{
  "n_layer": 10,
  "bias": "none",
  "lr_mult_up": 1.49,
  "beta1": 0.95,
  "train_tokens": 312200000
}
Each number is 500 + 25 x the weight over its row's rms, rounded and kept within 0 to 999. Layers, rows and columns count from 0. Numbers have three digits each. The size before them is the row's rms in percent of the matrix's.

# layer 3 attention query, 320x320, rms 0.125, rows 10-63,74-127,138-191,202-255,266-319, columns 200-239
079:471502473527518497495530490509482527490496500471491476463501543486511516491516450480486495519459521481467466484501505516
088:475525471500501467517492496470550453501509510470516524481489531497470502474539483554530506509515495457473492488511529519
094:518503482513489507505469539518549495472501504534463476520485522535494496512481495520509535475572496513482512491486479467
091:511502550476495534474501492540464521516493502466518502533505451499542502491501524509496491545483512541474484507506552501
091:479512472506526548523535535538512496458473501525483492511495470511491527520515532489490500533532527476489469494476482488
104:474476526489504504477524514500521505426473478467486514476511523475481510514463544497489512481523471457505494521528502475
111:482525444489506533487513448531498507494499504492475581527525536509485523506527519481506501480538499533526510484520489482
103:546495517503504505479491469522506492493513499477488515470476517509499549506476479555532498486468481515493518475461538459
101:529507511486523510519506426519442497483468482470460477526491493498516444487494512529467495494495487480516531506516504475
090:479512493469522500511511499492506519470477501499547478468483551474455494529482463519522493516518514463484502492529492472
104:449490541508491534482463454476472481511505506500536496467474481526506511511493469502490498476468475524486472499496503542
105:506496465504539515494506496490455501539460480489502469494543508489511449510480481551515425467492482473545522520557513512
102:474502542520524545486482434546434487524529502508491460501517496474464479474460563466458516520490488518487506510488453546
101:461500506536507436512467527534519461472502521527507518467496482542487518500504516489504535457504549529525473487483503458
106:491458509502514527513497492505469513510493484515484497529497548489501490501474526445507512504400502546519493470499484536
098:526465555477505530489497501506467498522504479462461435492507493524495528464494533524474510524501524534503495508499503497
102:497524532503522454484503469541459465488504516455461515457521485498501517518515517409496488467534499482511498492455542512
106:474489521513525469493514483476468483481477495475506497529532488545558545490504543506457471535501491546498492521484523491
106:521488534485513481494488499502517497529493496494491537487489520551493512489518528517480514498584552491492533478464489518
121:552507508493505480513539488472514524485498506513521513521514531522547501488537441482489485481495448482488503499529499459
116:526505495499518486478494487494485509493489465518502503497501516476498491488507540470493483528497489490482477484516544472
105:474477487493499492487492447509428467495535488490454533503467509545501527492510515475480532492518504506503496520462523509
044:535508523541505476491479506509462463509480483515513518508492436488496489501513489512506503484504477478505510516495525547
046:501498508486489482497509483493536536508489499454470478525508526451525483492517490486485448471465498513488467475456487518
073:476559515514495480504475505507511479523523485485529506517474488505512547491459522496498504521484526531478497508511562464
054:467495491529525482495469581497506491487483491486498503456473497496534501479472503552524513473521518527521511505520489506
083:445534504502517544504509468541533553510504478502514542532476499501486519502511533482520507480464466507507510465486500486
065:528453470508524518539501544504516496532474480498542485485493497473540491555484510585449540513494485469502528510504490477
077:549498548514482481526472527474505491542488496510502508470476463536502522525473476544520497495502510450511514513472537525
078:480533549494524520502532498462485517474522501494470511451484515449486503526480521481514515528535476523475444496530485489
075:501493501505498508525536523508475527520459520499508530529538517518477508493514495498515489487519470505505485504556504525
080:501487523503477523488466486525532503479500532484510488527488481488511487499489488507536505495483499523538468545507472537
081:525527481537531541543517486512537504474510496505501484497490536516516481517492445526482471492506497503490441461459475557
106:519496507492500463533531543466492507499512501480510477484516496521510489491534499498497509483515497440476492536474494548
095:453501479512512541496508462480487494462481531505482466512542487504519480484529512431517458501495518485481521462475512491
079:523476475496467488498534467485550500500482465458530521486494510505479520530515469535496509517479505529438488512498531505
083:435483471526498516485497495524494486501500515481533469487514476511473485474510500504475495495532498510455493498458543491
105:485488486491485487474529492466484526526512508494490500508520527531502488469483513494522504511533480477467479489452512531
094:451496550511523520507520483494521516486486509482518484483467488500521510435463488466507492503564516479474484486492481492
092:493494453470504456463570557498478444507486497501495536480528490477502497506507526487490521544526545468508499510472499510
107:478505515521522568496529486523466516499497495490511526509518480498514501497504465494465476517544447493569475490497491528
107:531517490496494499496467447464507539513508522526505450506466555487537464504490487456502519523470489495482514499508492493
110:479501468506476509553484492519476475492484478536502465503470514506496482498484464496492511471483478527533470488522495504
111:478501516472498507512473512483488484530504482526442478539476481546496513489530509486456507495449492538466470538538485524
086:481507467510501499481472552495491508526462493490472480512505505517546475474522473476487493484517486534564455506503469483
119:477519491504477508480497527447503467480487475495563471478484490517527496466501473475524486500468483496482493518514518529
093:472492537481496449536462521478482518498501495516461472519483509495469501512492562582481517500512488511531467486500503483
094:515455487510535544478512545483520497496489552549494456504468497486516485463533525501495517507483492484477522500497495542
092:479511522510531520519481503526456514492482519459464445488475488531546496458489536505458491443508511518459526538481514497
110:505491496505507449497531492508533471490496517499459501474522523467438469459467495536527507545517500489535515476477525502
101:479473522481494563508556511455532518492508514529520520477520576526521477515521511496489484522412519475504514522551487533
118:526517548494474464487505481507454468522522533517463495501502487502477516520521483485466514454539522477523473494496509506
107:489485491476469486520486515484463465523484492501500567458561516519476498488502455427485498504496452532557472493498516510
116:522483526479499485492492477516435488492516498481550529513542497518506493506500492463460459516469477491533484525495499496
097:508482508513487466490506527500511499490515492519483522502508464525509492518491492500483530518537511471496500494542521487
115:508515497481488496493516480492516458527525482486509504500516507534487456477470499477518509510485530475443471526492558553
110:492559475486518496508474501498483510529497517526501517506493490522533489486471537498472512578528474520492459485484517505
102:501481498483505500504484517506502522507488523535513459539526481552493485533491500524463513477502572488479475496496521472
114:539511440499498518500473513537515486543514506541502513519521494534479485504462520520480516509514463493454499518536523516
107:488480553523515476492553492529480497494478507491526516485523541490488462499535465488541491501504490477519509489494436510
108:479487493482454527488465489449508505491481499479517542461485501525501517513477465471533500528489506526525514446475480503
102:583487519523486462482530514522543497494529531538496461495466513509470507530507481525519496496573494469537447478504501471
114:470516483500503495519450512501508468487512457499516478526482485527532519528488512539539503492456492529512508512475526508
103:471490505483498504502527525517496520536484485486517445511536454494468514474494475513480477515518521524485532490515490500
100:484494515483496536503533457520505500434499484514509494464498544486475513501478550458508509536471499513500437539524530511
107:504500482487490487476489485462445516518486477487516503546531476528521470487503539509505496480508526522497539447485527500
095:459482485511478522522503469475503520546512504496507476501496492520435499528460459526487501431504515502485508492484527486
103:511529493511527472477504481519467467495495519514507463528492489491487538503472495496493484539496515542481468441482512507
105:518492475506473498499508485488473489480498504509481468487498490502465473475493536486518518542520477500493445503530513531
100:517456522490511531546507492482481479496509531500527508540533517508511487506495475493474482477460499490489519489516458440
099:498482496498506467503490461549520492496484492512533465497467528523490521513479471459495493508472486474553500452520460552
110:490505477509511489524529505496504496514477459493446508557531501531524542533545520486508549473512517489525528522539471511
113:507501539510509462472509542506499478469488553481492511523513456518475528513540506532451493488492494436505507447495535478
108:492522510493515479522485529496492469513455506501499461481523488499506512475515469491472524494516526447503532457489464492
105:507510482487537483493512493520565496486505480502525501505519504479512486521469472477465481468498501498535522513514469480
098:496455514502480494510513440523507483534541486522469495472494567509548481489491490469538516491487457513508469532492503502
080:517481506505511532482502521506526462496520503517532475507528533502495492500475526464545508497544495519512499524503496470
071:513478461499511478529508512495488523457478470478496479468507519564533517464445451513515456498458478517510508542480511477
092:467529508497511474526488471485487529470461484487504448505491509495519493519510503512473473475481501505503513496482559524
084:493492512499467503484471480509476455504490523495498499507536491451536486544508483500528489521518515492489532477474508462
101:552501474476494502474512493495511526505512473499470490556479517516509494509556431504516541510470482509490500487540483478
103:500495477489468508495471493507475512522518480476492489509464519463489492517489514508491500478519495523450512542451501528
110:518496515536505506473496519475488539527526488533553531549513486508542465484497503463481506499543524479528517480487504492
091:506503506476514523505495518528517527508456464507477450539504486436503464498529469501474498523506464493518507486508504488
105:442495515507497443486501515485491478502492504509493543483506509537481471500467521506517498494500478515511493549494492503
102:503513483475480551485455480520478481507513489508535495512518470531522547532491464505513526506511516462518481499517520543
110:491461465494486504504550455512494516525507451452536499536488505511497490522520473452525499533493449530527502457523471512
101:508493511507494504508554562475537476488535463541488500500502516518486484509509513495517492462530491449483455532488519485
103:538511438498511520534540479481513519525495492498506503542492520523523502502492511499461443476495489524514525482452477501
107:470480473507518498564478518518508491523530510491517456480472457465478506532478543532504481463504492513434517504488515547
103:495472532511505530538500485534473499496463491541481524536496473534573472468517440481507512452545466538524544556481485495
105:455476492510508490481521499504504515546493490551536515526500531505551490505440506469504499520518478501492498453534497491
093:443505573490481520502519474524494496508496493513536471496495478500505480528477538499473492528508490474499520502520516488
100:526510506505500458499495545463520496486519488496476468530489486490516540467506513539511473468498488520472516490506475508
111:456478481520479491526492529497463516535520471501498499518498486495502508491464486506500482503517501499497519489487510512
099:491509516487495473513495479539504525484488489479494491509480461450458507500507519481457525479481510509548477489473533519
114:459471476484525500498457508487514527512486533505510513524505478446494501506516506468534511491495458540485460502471476537
104:534485493505477505525510491487500511489487488537578482509498498524521514487508498522504514468490510538568493489477454488
114:557517477494506435490503480470482496504510502462490461491475483537506504513502468542523491512489516521472438471508494527
100:514499486475484500480496496476520498547500503499526478517512513501504512499512495463495499491482482480467496479442554487
114:569497505496521540512514498457494512503480508444532461499509475473483481562514502505505502473516507499480499468461502490
106:424488533470499472466510530512529477521491505499499518428509482516498497509514502527463489440475509482459524537500493478
100:484501487498535466504513530480504533534497510504500506522461557520512566517475485485446491491495463522495510495520477512
103:538499496511502526526553494498491463440463492463483504478511512476476480529522509550509502520513512453500514494506466525
106:491507492532515489521473464486523517500523521500498527476491481516505526496469451505496473492508531555533506521523478524
116:514512466487484477571491488498505412472503500500489462521519489505454516507485509500511525481542497507541483494466528512
110:565488478516466487487496471522513487512505504478476563490483480525541504443457486461488489524473506506542496494506515531
115:514514510472493514475512512508474555507482461491540518482524512490514466495498556545528511488494496481486470525502479493
086:492467493486495466486497545459524494509500511530499462486520526470526494502545555506479502491501473563500503520488513509
116:475501524520513495525522460501496446487472482456538556490518491512487527495512525457560509514492495480477513476489522499
103:521482518503531540527531506551553472486504526462456481532489516536453518517494485492482504487493479562492503510496476486
111:560521501541508524472453523482493478493476467483491466489467492544547523473501504479520504491538491537496508502505429487
116:479506471510497489462462511503479450538500514452496532564484466514505508507487479507528523520494448454473470494522491477
106:543514479485488457522467493506502494498522513511511536472530531470525519513498517526533526486510480476521503511557527480
125:537472557502466478489477490482459481486509544485476579564488488528502527541482498506499478512486474455508542510475483528
118:532521474480488475451491494484491471487538508505461517469502425466489500512474445514478490509513560479498507526539502524
121:479496470512505527521493520497494459494494507514490511488501502519481531480542492529502501470536507509537505495513515525
109:501489487476514487520504461486490494492510494549488489503497487485488488475536467519503458496471548498518493493539528506
110:463485535495504522505500489445502552517488506496525507541550501488529513505488532540503492484502487493506497476470511528
105:574531466499461520484502461452469526499510502542470511517508493528493510509474486453468487523485502479550455536493516507
102:497458468503477531485494494518488505530501474511517518457483491525528508465493521537509524475501443483498529476527515483
115:504505486487502496484497530524508478533499497517457473496480520522536465495515454539504523507488538503510497527484548521
119:525519508498501486553503471504516517482505489560476523499515488516551494472486541538514516452469541481505517514506505481
105:458482525466501517501529461530460484505504500556464482508519502505536542499531460463468494454481466469466533550475484495
110:507478527486490481521527503527514511492487513481481525501524471515486509528544504482501466556478466532478479450508549526
104:444475482503526497487510524468482540495469489479525525552526506510528560476461478480542491499493464472487505543504489484
108:511508491524486533518507531515521490503497494473526501509499543516460522509467504479527491529508493505532510508503500500
112:523516525500464473464527488454501516497484506539507497475538519519515514534493528467470516538508477475564479502514491506
112:473495499518490490467506500456512520521503475522481470538491503461515482487503478496456506490458502534514513558500513515
106:486499516492485552473449470490526522501513496507472560554495486506519504529493462498508486526488493521573528508505484542
055:496496516477481469549514510522532515482491492477477543516500461510515496494463530381490498525503508486448508522482498475
059:465511469465503505493542505483489464502502533511481486498514530482547504515497525508497502466492484464498469490525483512
074:544497522469479512485540508491466455497490489509523488495482494575547498519529449454507477527504480523494530519532503542
076:535483521508494491522502533499518581508495496482528536549483447511490487470518558448498512478460501472490504497488497513
106:480510502514565529501531510486499475487521478509566505498516546492489486506536494509502486508447495526468504470505538510
096:548500509506492508541420481512507574491506491451484541500454472490466492510475543489465522508497508490506532496510501490
101:568496546486511485491495508531485460515502524503474481480493510488523517521488492526494543485534517472516512516476475500
098:447519455485519507506473492495495449495522477502546444479530549507504498500516557527520523439513515562503486482510511504
091:459499485503511469510536505498506549488482492494489522498510492504478523460518488478520475517484500494468485517552471470
103:464497494506488490530501484517501537521536533489488462491492496523485530499433478525473486502507484499480458523456448522
097:468490478506492521495494483532517519497496501507473530516502498460518481531516540487492496496452479527561500467491491498
116:516493480476475450490515488519484511542512529499493514484501484483479447530535464507500469448495529463461484501530534523
102:474507539501532503469476483480489484522475475550445506505499509446467487500526583507472516508471466479511549482461490523
109:503511520490475515459483494487482476474509501501463573530510549465492524565487538501497480543470475479513507512566485478
100:494491491493485463481491500491493501499508474489502512468524468505552468461475497520506505496498502502481475472527503518
112:525493483536501490493504448476513551467538487457530542486496461491465506496458498508543501519494490533497482498497507489
095:480496472500497509469474461514474536492505498490491490480498456499487486471513501488538467529491479491542495473510514523
110:476519504502511480514551518488547513527515479486487473455439474502498492509477474482533491547543508485457526516490511506
123:507481493506502560464545519538488563514495488491529500554482473513507500495530491541473490492538533494502470511477478482
110:524509493500451515493470500457494484501472488489492482515518498487513456499502498501481498503474476482454524504525461445
103:497510508499512514516498480501503495494539503511484485538521526510536526498506458494510505466509489517535504522484491499
114:513505512511515493485499505551520543477531510519507497539534506492476498510464490503485526471531537469491482500473497523
109:523506474496508510488479465467526507519507499492449457497500522561507473511499470516457513460531451500469502498503482519
115:506486546524492511477504498483536503506514505505494528548496538514524512503549495517477481519550529475474483524526455494
095:503496503509523451445505482518495483499514485511487515499508467451533508456461516516517522523509506464473499507461481465
108:465470528497526517540454499503503487492488526546503508493489495475450477491542495527517525476452519499511495541534497493
108:522524484478488465459473486493479536490512497505511497481537464454509508491510485533537507470555520467469531519507466488
122:462495559476527473505553526534513465504471496498481489559535484497487537470475477480500502502489487543476461482525514500
108:538493458478487514511484510531506514513515453516541508497522545502495497495511468479507515500467495485530482480502475501
114:548507513499494459523569525504496481467518525559495456459490461477493521500448525518503499507494519526577479472484473507
113:534486488536443532466482494490532505495472511483485509519524515525459470527515471487493499555501509488502519487546465528
107:468488556512517506491490511510517458468496503506475519548506508482493516527496473512474473504477481518474501504538475522
094:547470501496497524466531520494493488503498507500478511481479525492527472472510547475512517467481462481508523494488501492
110:497491492526517525472495530473540487516515513497514472510553480460446459490477529497530525523514537502469548513520483496
094:478507526497494461524513477521496479496468499482534458483498565475492476485436501472529492500449479488500480427514543498
092:512511490500513457480473510487527533510489508514479550539491478501513513524478488524464511504503490504521500545493498456
092:490464512491477480457530549496518481513469461505476526497501552479502496484506469523518503474506523449552486515504521520
096:486502509494553508492475498529513510508490463496498533522512502510542485505538550490529545501464482450555498447470496474
103:485470522482504536530524517497457529548511510517557514520444541537535470529497469581493489525572499517523489514463470501
091:509508493521491489456514543513520501475530527507497510486514470515536548532477501500536498525483541496513517496542486454
106:435511493496481481516504499481488461483525456498488499520430507509509539504513471593493502461463497532500495506509530487
096:515523485500495533552505484556507518523513485517472488541482483507519519491477528507506488480502465483527484546503453523
097:483534490480510484533498530508523515446491466509468549559487490498502516502473513492529499474477547532531520497506459476
098:584528477501470526482567515499478512510504499525483518469538469514486479539501510515488501535513549484500470471456517491
091:477497480504479535489492463513458489549473460488527480518473504502545492486475451501546461496480467490523505527467525472
094:532520475472491527528488508537488507530478487511522485485452507480516557502521549516492491477480515517463506497491516514
099:544500480499513529507487487506491549473563464484498513514528486507484489479507507517518487538464507470492501486511501527
099:464476523482498505488468536479498485477482511531508545459522465481530486477508509486470514457481507527540524458509492498
098:492476521521501497525535517511484522507537513485479468454529494508457493487511507530493497541489494496501514512513518503
096:467438491502517498479474464488498486540495537485465472495489461529514511501508523415457504467548520518497531497507467533
107:474507482502528519498520493508498471518498454495524503482451485513475524489540507497521469477506514489553480475515440459
093:489487518525502429467551517505533472520509530481520529502475502513489494523527498491512475476500451470538506494512495529
112:489492464497523470497482499511517495487556506470482500503513509560456460506474496538488522537486479500511497505501544479
103:485500527490499504487508522521512457491533474498439473524521476508474517521506461452449504487483535505501509502530525486
148:534482517513502503523528527485482485462524527462508499539528506497479502507483486485517518454511558466505469475449508468
082:474526521493494497504467489498467486500511465516504525511467483510535458468493480497446495488486486496550547479530476453
107:526494534512501432478510477511509460559483492484512485528480470530510504505540485506535498503499451500514529490517513534
091:564448473479478467497484507471493530477533519470509504533545532521484515516542472500515525506513541500487512505476464518
099:557551455481523514527536483509517484521473498468458461515496516509513523514529508494509524476510489490467454499532509489
096:481459469501531470492519503566515531526483520483491525550509522435450463498446462479496470503525459522516513437506557541
099:514527550506533524494526465486496529507482505520494508489524490563546505471550490489521482508464503491539536479560496494
095:530492507511521557443488519468536465483465457476500472534460508523491472485486448515496502495467486428492533529490511525
095:456508498495504480492551509513501491515502447481546514465513575502508485460466492502511519506488509484515486510526507531
106:498525460492492534544478516492495499447473487524487482441538488509517497459499520528511505494452546508541497535485490536
092:511485507491480421501539523485509519495492497455462523535533469499496490502508488493551532510470478475540509506515490480
092:518504520500526527540493492496508507519528525515484464520471486453473520500503502503511486529494516478542498509487483472
097:505483502504519517488518485485466439525512466526510504514491523482478473499505536529528499528483565492529522483523489511
096:465518540513511468452480476478508484526501483516480527478492504483480485530519476486482484502534485514499514542451527490
092:496468492507465507486508525493508541551484481458526492521486518523471519460535495463479515493488542457510491499468480504
089:508485493499485516498513519470533461491538484517518489515546497516495470495498569547480535532501498492563492472518525527
094:487507456507515504539515491546473499496508513466519481527467470500486514514539489485503504505490475513477512483535563478
102:520483532516476454453544489487528474485498486455477484478479497486521525490503462463498479532512526509473460530476488520
100:475479446490480486562489527504510448535485501468506504530464512486467485497483467521476508513495474524486541499508525487
100:505475515498507507535495497498475484513496503453512466501511464469491508504473556447499472498496471488469496543472543444
086:471505496502507497450497528495521494517493485489550511474518514486508507533496522548495470524464494489465492507487518514
094:500506517510498524502435562475484519522490486532511472525514510492554484487495525461490508476470533547501496551496490524
097:511460507486519519478523529486508470513497494508493498513543512512499495526501522475472510525535510536473512494507511497
105:482506453491489440503506546514473518494488461526526456514463527468486505539550491454522502444507512536453502529521492541
098:467512435517499533524506480513449462489476513512479500520529433486501486534496578500496485488489546563519532486507488505
102:468500513513493495478497488525541458493496492508506482485530474495483455508509465481489542498452505528505482553496481559
101:449508555496530484534486523478505438524483482540501533471501462509497511463543539482532510510510506504507484496523532565
104:548503469502496476495547501457479454488500489523491484506520517509442490517487456511517527516535525506515477461525495545
106:468510507486519480503529480486524453505509497502489510505503492491546561507509536498510482521508482492533503489527528503
095:478495474511466460513484488486522450485513516485477461488503483504503499523469500475493525496556466527544488476497519523
114:512498479499475559519499548480530473504454465487470473479492493508479485501555520486485478501490485463525488478551461422
104:528498526508509505451474448452487510529474519511489502508502497504510471466507509529524489484498514489512483520542458549
091:518521469494483510489527513436494444499482476494539546510539547499498519498508499477512549505516488461501481511518463472
113:511474498467478520485519565503515522456456525495512522536508511484483480493478519499518516511463510495519546499539542482
111:519485548487497465523484477486483453523500483554560480519506488496524485491532500487489514499473528459496508479515566487
095:542506496500534519480498474512498529503514501456520516513488462495519517475491475484494503519509533526482484537489464498
110:482484457502504489494494502531527514469521486524527556492543506496490487494504445481502521512491476497506481515485509488
103:535471483481480528485515427500504460498509542478477518491482503491502510506540521501516484533543517482538529503498488488
117:521483489518503501492486526525458507513483466480466494503456545487514474486507521554552482481525503482474470464488531464
108:562500552498522539524514498486473530487489549516447547494511417522490498506479475516504495490469562496543502517551510509
116:487522466498499541516490531498533509510494502463501523500483482493497480507494500517528496481545508491502502566486499488
098:459499493499515504496531466522476516502481516536442477501501513507504484517538504494495476489488522519502486514526479484
111:522527508481496484494503477490507478503493536479514508504522472476492454515528498489464491549520477529497446508534479489
107:568492475509499468500520427493536528511491476509478521479529457502480479487498516485486475539469458480547481525513438530
108:439487555519503502499526457533479442498503485494531517511520495498504478521519503497547507544473479488508476505530485511
109:500491459511473479492495508519472505496521511514498515485518474504482480467505538485540514528513493506480477460465487518
111:470511478509517474525510512557472449515542476531564479477525484517492487530507500481477496410516510504546513519444475503
106:445477527456482478527512467514553529514526497498521472480501551524474498481493491443478526484486478525520492484501489484
116:506451539498477447517507511512516499498518489504499499536488565483471494482510449479475505464462469477459498477520512496
107:500491495500510455488473508497508474514516501526494510490509487505553502521485484504516469507500487490529503516521486482
116:537484512476506502498513481505520533488510493476517525501520464511520499492483522535501478504473556499538465524505514518
112:520493542505476490503491522529455515487479510476500518480471489467455483511489482481562505505528480523488471472521522525
106:469520473500497481509476504511472532524554503526531511517490519533514530487538485524492486524525523507473496516493477539
114:545488483512483465461497490510511457524477515484512466562552456527498489503485498502474472515544486502503495548487442490
062:484486479495467490515487479518492508505473511474493486473557482548503445504465505510524521500518517521508509493498513508
080:523485460483518522531470501536518532469481526500475491519536478494524439496456501510486466482501513513525540483498525502
085:493518534497528522484465520494475548528483498522485492496490512485534526473466537516509489526549540465473499475526487508
079:478471513499515522495495502533511483526516514484519492489506489495471494524493510504494524475520538503520498479519473480
109:515516476502488497485521477518493494531571481502498524471498474502527475522544528495487539543542508494487482513532508472
097:475505527493502527533494481476490517476497491505485520548443482512494508481487520502488520498462499500471499488474513494
101:490514529492469522490493528524517484468483466460477498524460501490541474510482458501494516543481461510540510499483558487
101:518507415492494504502510486478462484457553471519504477522470525527474485489504517468505524469493490503478526489471475484
099:508506535502520508496486475468513478489487512523489493494521530467486526495486544493513519501450462479510505468486484457
097:499535464488496473520538486505500486488520501532497486469533505518472473509520428503471513465508493514501470500509488557
099:468484466476476501470535494531453497497500493490487445457514490508525469512505500508508500491518497462504478476461484518
102:494482484490530483481553501489450449528466524453485463470490460506491463540493484513526490536466474493509473497514499496
102:471485470494491507510422520501474484471491486509517503507489494485476478511479509537495518459477475503483519445504489485
106:511496512481518510479541513496513466486508465494493520461498503503494515521492510508464486553515496489490492557483467469
099:535506521500499513511490498480532497503441518478461505514458443500479531524522514449487507534504527489560514468525511510
094:513508510491489498507522517476471504499509515501519475455509455467481480511508510472506510537521513500511515481483506487
094:554510525513482488528538494526468503465505504515512497503474482485478537487496503449518507508534524530459511475528507510
098:497512481518479490513487485489532513450513471496465535471535500510536528511489497490492505511525497537515506491513482500
106:510513492515471531471516452540504488525498480524484492548442532491492527510500477525495496498493531490521534522486532521
115:535512520496503562498452522515470480501470521531516459498456451451499487513493506516530505478532511511444502481508509493
104:498465459493509512467476510481504477502493509456497475526510503511490491477475543546515477498454490512467494547481447482
108:515507549494502553512545476484525516476511490485536477485510458498527524485464508467428503478535489517496477489504466505
099:519522502494469500457475457518492527480524503519437441513470499521472547476478506489480516493515485533521501467480482509
099:424498462485469500511529458520490519525516479482511539461574540487496519552504481517538515491442469485495497518519461489
106:441512494508502483523484466522503449521501500473508478478485489500536465512475508513527507498523475465515452542466423543
111:496467447522475502484526561500552486508506534500486518543545470510488517513511462543483492534429478489444420473517529499
116:480517490469499527474464528504479477482509489484515536482522518483510458514508487467528490485497456477503526450492530517
110:487550502499509471473459529492501532486494484477503491489516475486479494497508512525523513502517521509488486502486475512
108:441497473525528485484501495455512490522487489541473518501487498505517467532456495467472488498503537497513516507525501494
118:546502547508485478436518556515498530482528518490446470540485477463525509514504522452511510520472491475525511510521498529
108:516489486509522514512477529499500483500461471522477495442514573522473492476468507478490477494496531503442470500520493529
113:501516526526513510479467522478483477527484503526499520459539502502507468506485521497490501511527501548469503515529539521
# layer 3 attention key, 64x320, rms 0.126, rows 10-63, columns 200-239
111:504572498516518465502446506512510517557532512493484516539528444536503494525470498515468525490513568509487510477524486498
104:534472517510497483551500515468445500506507548519468481523479529477520524554518497544507491522498461511550418535555495495
107:521473511572462530518488495521497504515482524487483509577499508500510514485456506497571467506527477505543547520539459524
089:515515487551464506537512490529482527459468505479452495478511496469460488502533527493503445520466501484499551533514492525
104:508528467512519527472536509494522514583519501523477529490543477549504517482493476509477499512498532490474474495463503481
099:505562543524480469469528481517501529496472504479525470534496520426509464481493492520503486505512483508502483508494513506
102:550486508517480506485507476497504472490477488507453535494543516504517514461528505494462530519472482486513484509524507518
110:463500486445435492543470449503482509516469519500506491488541484564501486511500489486490473461501475466520500532485494476
104:511506518553499484466534494507483478482492506497534559484536489528548496526486505480514472481530489488492486523518515481
095:504524494512492505508478470519498497480437528521529517513477534540487482480542473498517518485470459496495459515521493498
109:526512486506518523474503536504467526528492509517499492465502538488457488482482475515494496518502494507498521499487490499
103:472524461489538493511499516516485483509481524486466525518514513509542504477507513504505450497513541509465505480489509461
125:480546520447525522488506479515490519458549436520493505472494497496489499510473473466518495484504505515522500463496464504
114:511494475505511537506518518504551511495484556489465501494489524529454485501487502504478516491508490496492514498501464482
112:466494491520454521452466493491499456549479577483439537509499485468471522487507521508524517516541499494516536513478467512
109:491471504495432498523497496532506481487483432473533520508499472465521505545501513541514508483541498488493532554517537543
114:492572515460504486522474515488519520543468481479497491496486503493467504495483491492490500463475488545509544532490526460
102:539505443521492470488493469469480540510511467500452517486516479517527541523491511563526491519488525490489518489481480504
102:469517526528418506515511504477489535457512513538548537522514506506544493576466462495524514503485504476492519489502510483
107:496446474532518537502506521521528499530510483523534436512490512509464502498483468493473491517503500533442471463534510547
110:492465520478562538509532496495470508461442456513505507537491511494487463516535485575482484507499569520514454516482482492
101:539506517472494502501539454506482530547519498516509510465491494511484495470474526524485504494489549488457532527472504494
066:518542505534488500517488536496510491503524458464470536515509462511468491516521477549485545501505501456510489503534460488
068:516495520528523524523478507480503491532519502529451461528479510516492524479458499522478471470490516504540497424480525503
083:493557513508507499549526545551557526489455464535491485500524554535524520539434507502488497532477508539479492517519474518
070:481459490586457473520491495504525489509473488532477508510468525475500501531498544490496489509531507465468505516507498530
098:523515467494477482500494463479550505504513525499482544474492458527467508506497506515513505511512481547515484499501436502
091:537511485502496541510487455464523511504504532520538475438539482548508476501500443463506502473459491484543478560508516509
106:502500521496522504533465520507510540503512465487502497488482482498464521493498489551507490513434465468512532520547516483
100:487545550475583483517474501514494510525544487503503531497505479516470490489511487499494496489507485477495520488517514533
109:488508517511501480529500499498527497524515502445492536502550511491509494527501535504517526521536526505484483480484512473
090:503483460546483473487515515485473501465504501489475531536482455498510470514509516499474447512503498448517511472514517457
079:516501474548465507515479489503507451514519531471457496466457476529528476489482531491499537481503525511503462480513520506
110:517511432502442528520480462524500525441499463498500557499518520510518523506474485509485505492535519506488492493486457497
094:505532515448507513512437478523522496500531481522524485496475513527539504510487486506507595496501463503474478503498539503
120:508509492527477488479435479491493515476482491506440520516479523553501502503512472529479492488499516522520467527505538463
094:510468506447530509487520549500489517526474509498499486531489519529475495503495534521550480546494480493484479494484493514
104:511516529532508525526475468517507500457501524516456548485471528489524505532480518465526451493501473500467484503527534481
105:501497481483481523510544530524490479489493548496450491502472530483568516524531471488480524552442484479493509515506508527
096:464542484514524500508488475504501498515499498539575502499501485503484487493536528527508528511494458534456539501500493470
119:536470566508561507498497510476521518504537555490465522461510503521465496491488509503506512490515508523537477514509517493
107:505471518568494521450532547502441487491499500485504424498481492460477458498507479499518494489517486535507468468497456522
091:487513504537501498496522493470529503534472552467520507498485497488498490502508538499507503524440492472509532483532488483
109:491455479496483483521498508504462542504496500471522532527535504499523502470484482503493534532515501525530508486516517501
086:512482483497482525507483525522506536485488473539501510486491471520526495468517489502478479528488512488522479489542422512
097:488475502493546500505511570458487522499452529472517479497506457543510492507506465498509489548513495492527548505509458516
102:477517485474478516498500528521483489521530479516460499485502519480511520490498528496473505522476487515549486463505489526
107:507507500473500534512496490533493495505505435462483490504494488481549511439487530532504466470543514511499492515516472528
093:535524536545496519489500490552512514518550492503518522495530485524478519498499506504526480524493486466539539475489476502
107:501496518496502511492559487494491486527476570523539477507451472484425499514532499493564479472515485500491465489514490437
108:506517507469484491501509502469503525481495412484477512532488490528529511485513520523502539514515527486516515461510514510
112:530513503476519550520525519536500513494528476547462520498479498516563509502527475535477502496505468493474483468485518493
103:511439456444486492468523542516475499474517558500513511524508526514510517513502503524490522503502515479478488436467480510
106:498440457553506500460530480469517528520499445479454518528489479477537510441508507522494514485471517492471533508518523500
# layer 3 attention value, 64x320, rms 0.102, rows 0-1, columns 200-239
102:560503509491503511512498485500486540496475490467532511481551528521491538477538535487496511481559499603460491538526484525
095:524481497504457487530513486542472497507488510514480492460518501474529506535549479543464479442521492467489522509482478558
# layer 3 attention output (transposed), 320x320, rms 0.338, rows 0-1,64-65,128-129,192,256, columns 200-239
087:512481515505478557500518478520507500457492513551493530516500522469493524480531502551538460497518444432527462501492491486
099:442512505517514525500503487533507542519497466522512443465503527487527508505519488471523520525511531467524504468509490468
100:522477520542519476465462522470477510491550473475478465485505503508493524499488477497462527524504488558494521504482487497
098:502566487509537494529509549492511513503503547531503497481491463515502540505489571511488514538523488492495491528446495495
102:500489504487481495521505459460539522536474475522539498526494514497521507478485459495522483492520506498490490479518540511
102:530436487483480500514472467478499470514547495481526519522464482500512456463529462488496469495526494539466453457531522504
103:481494498509521481507488477475490529486490446497481439480509437509476479544467510494488510513457503555480519504469438517
094:470507503460471498481493503510466521493533524434477528489453480512456508511490499495500536501512538522487484482520507491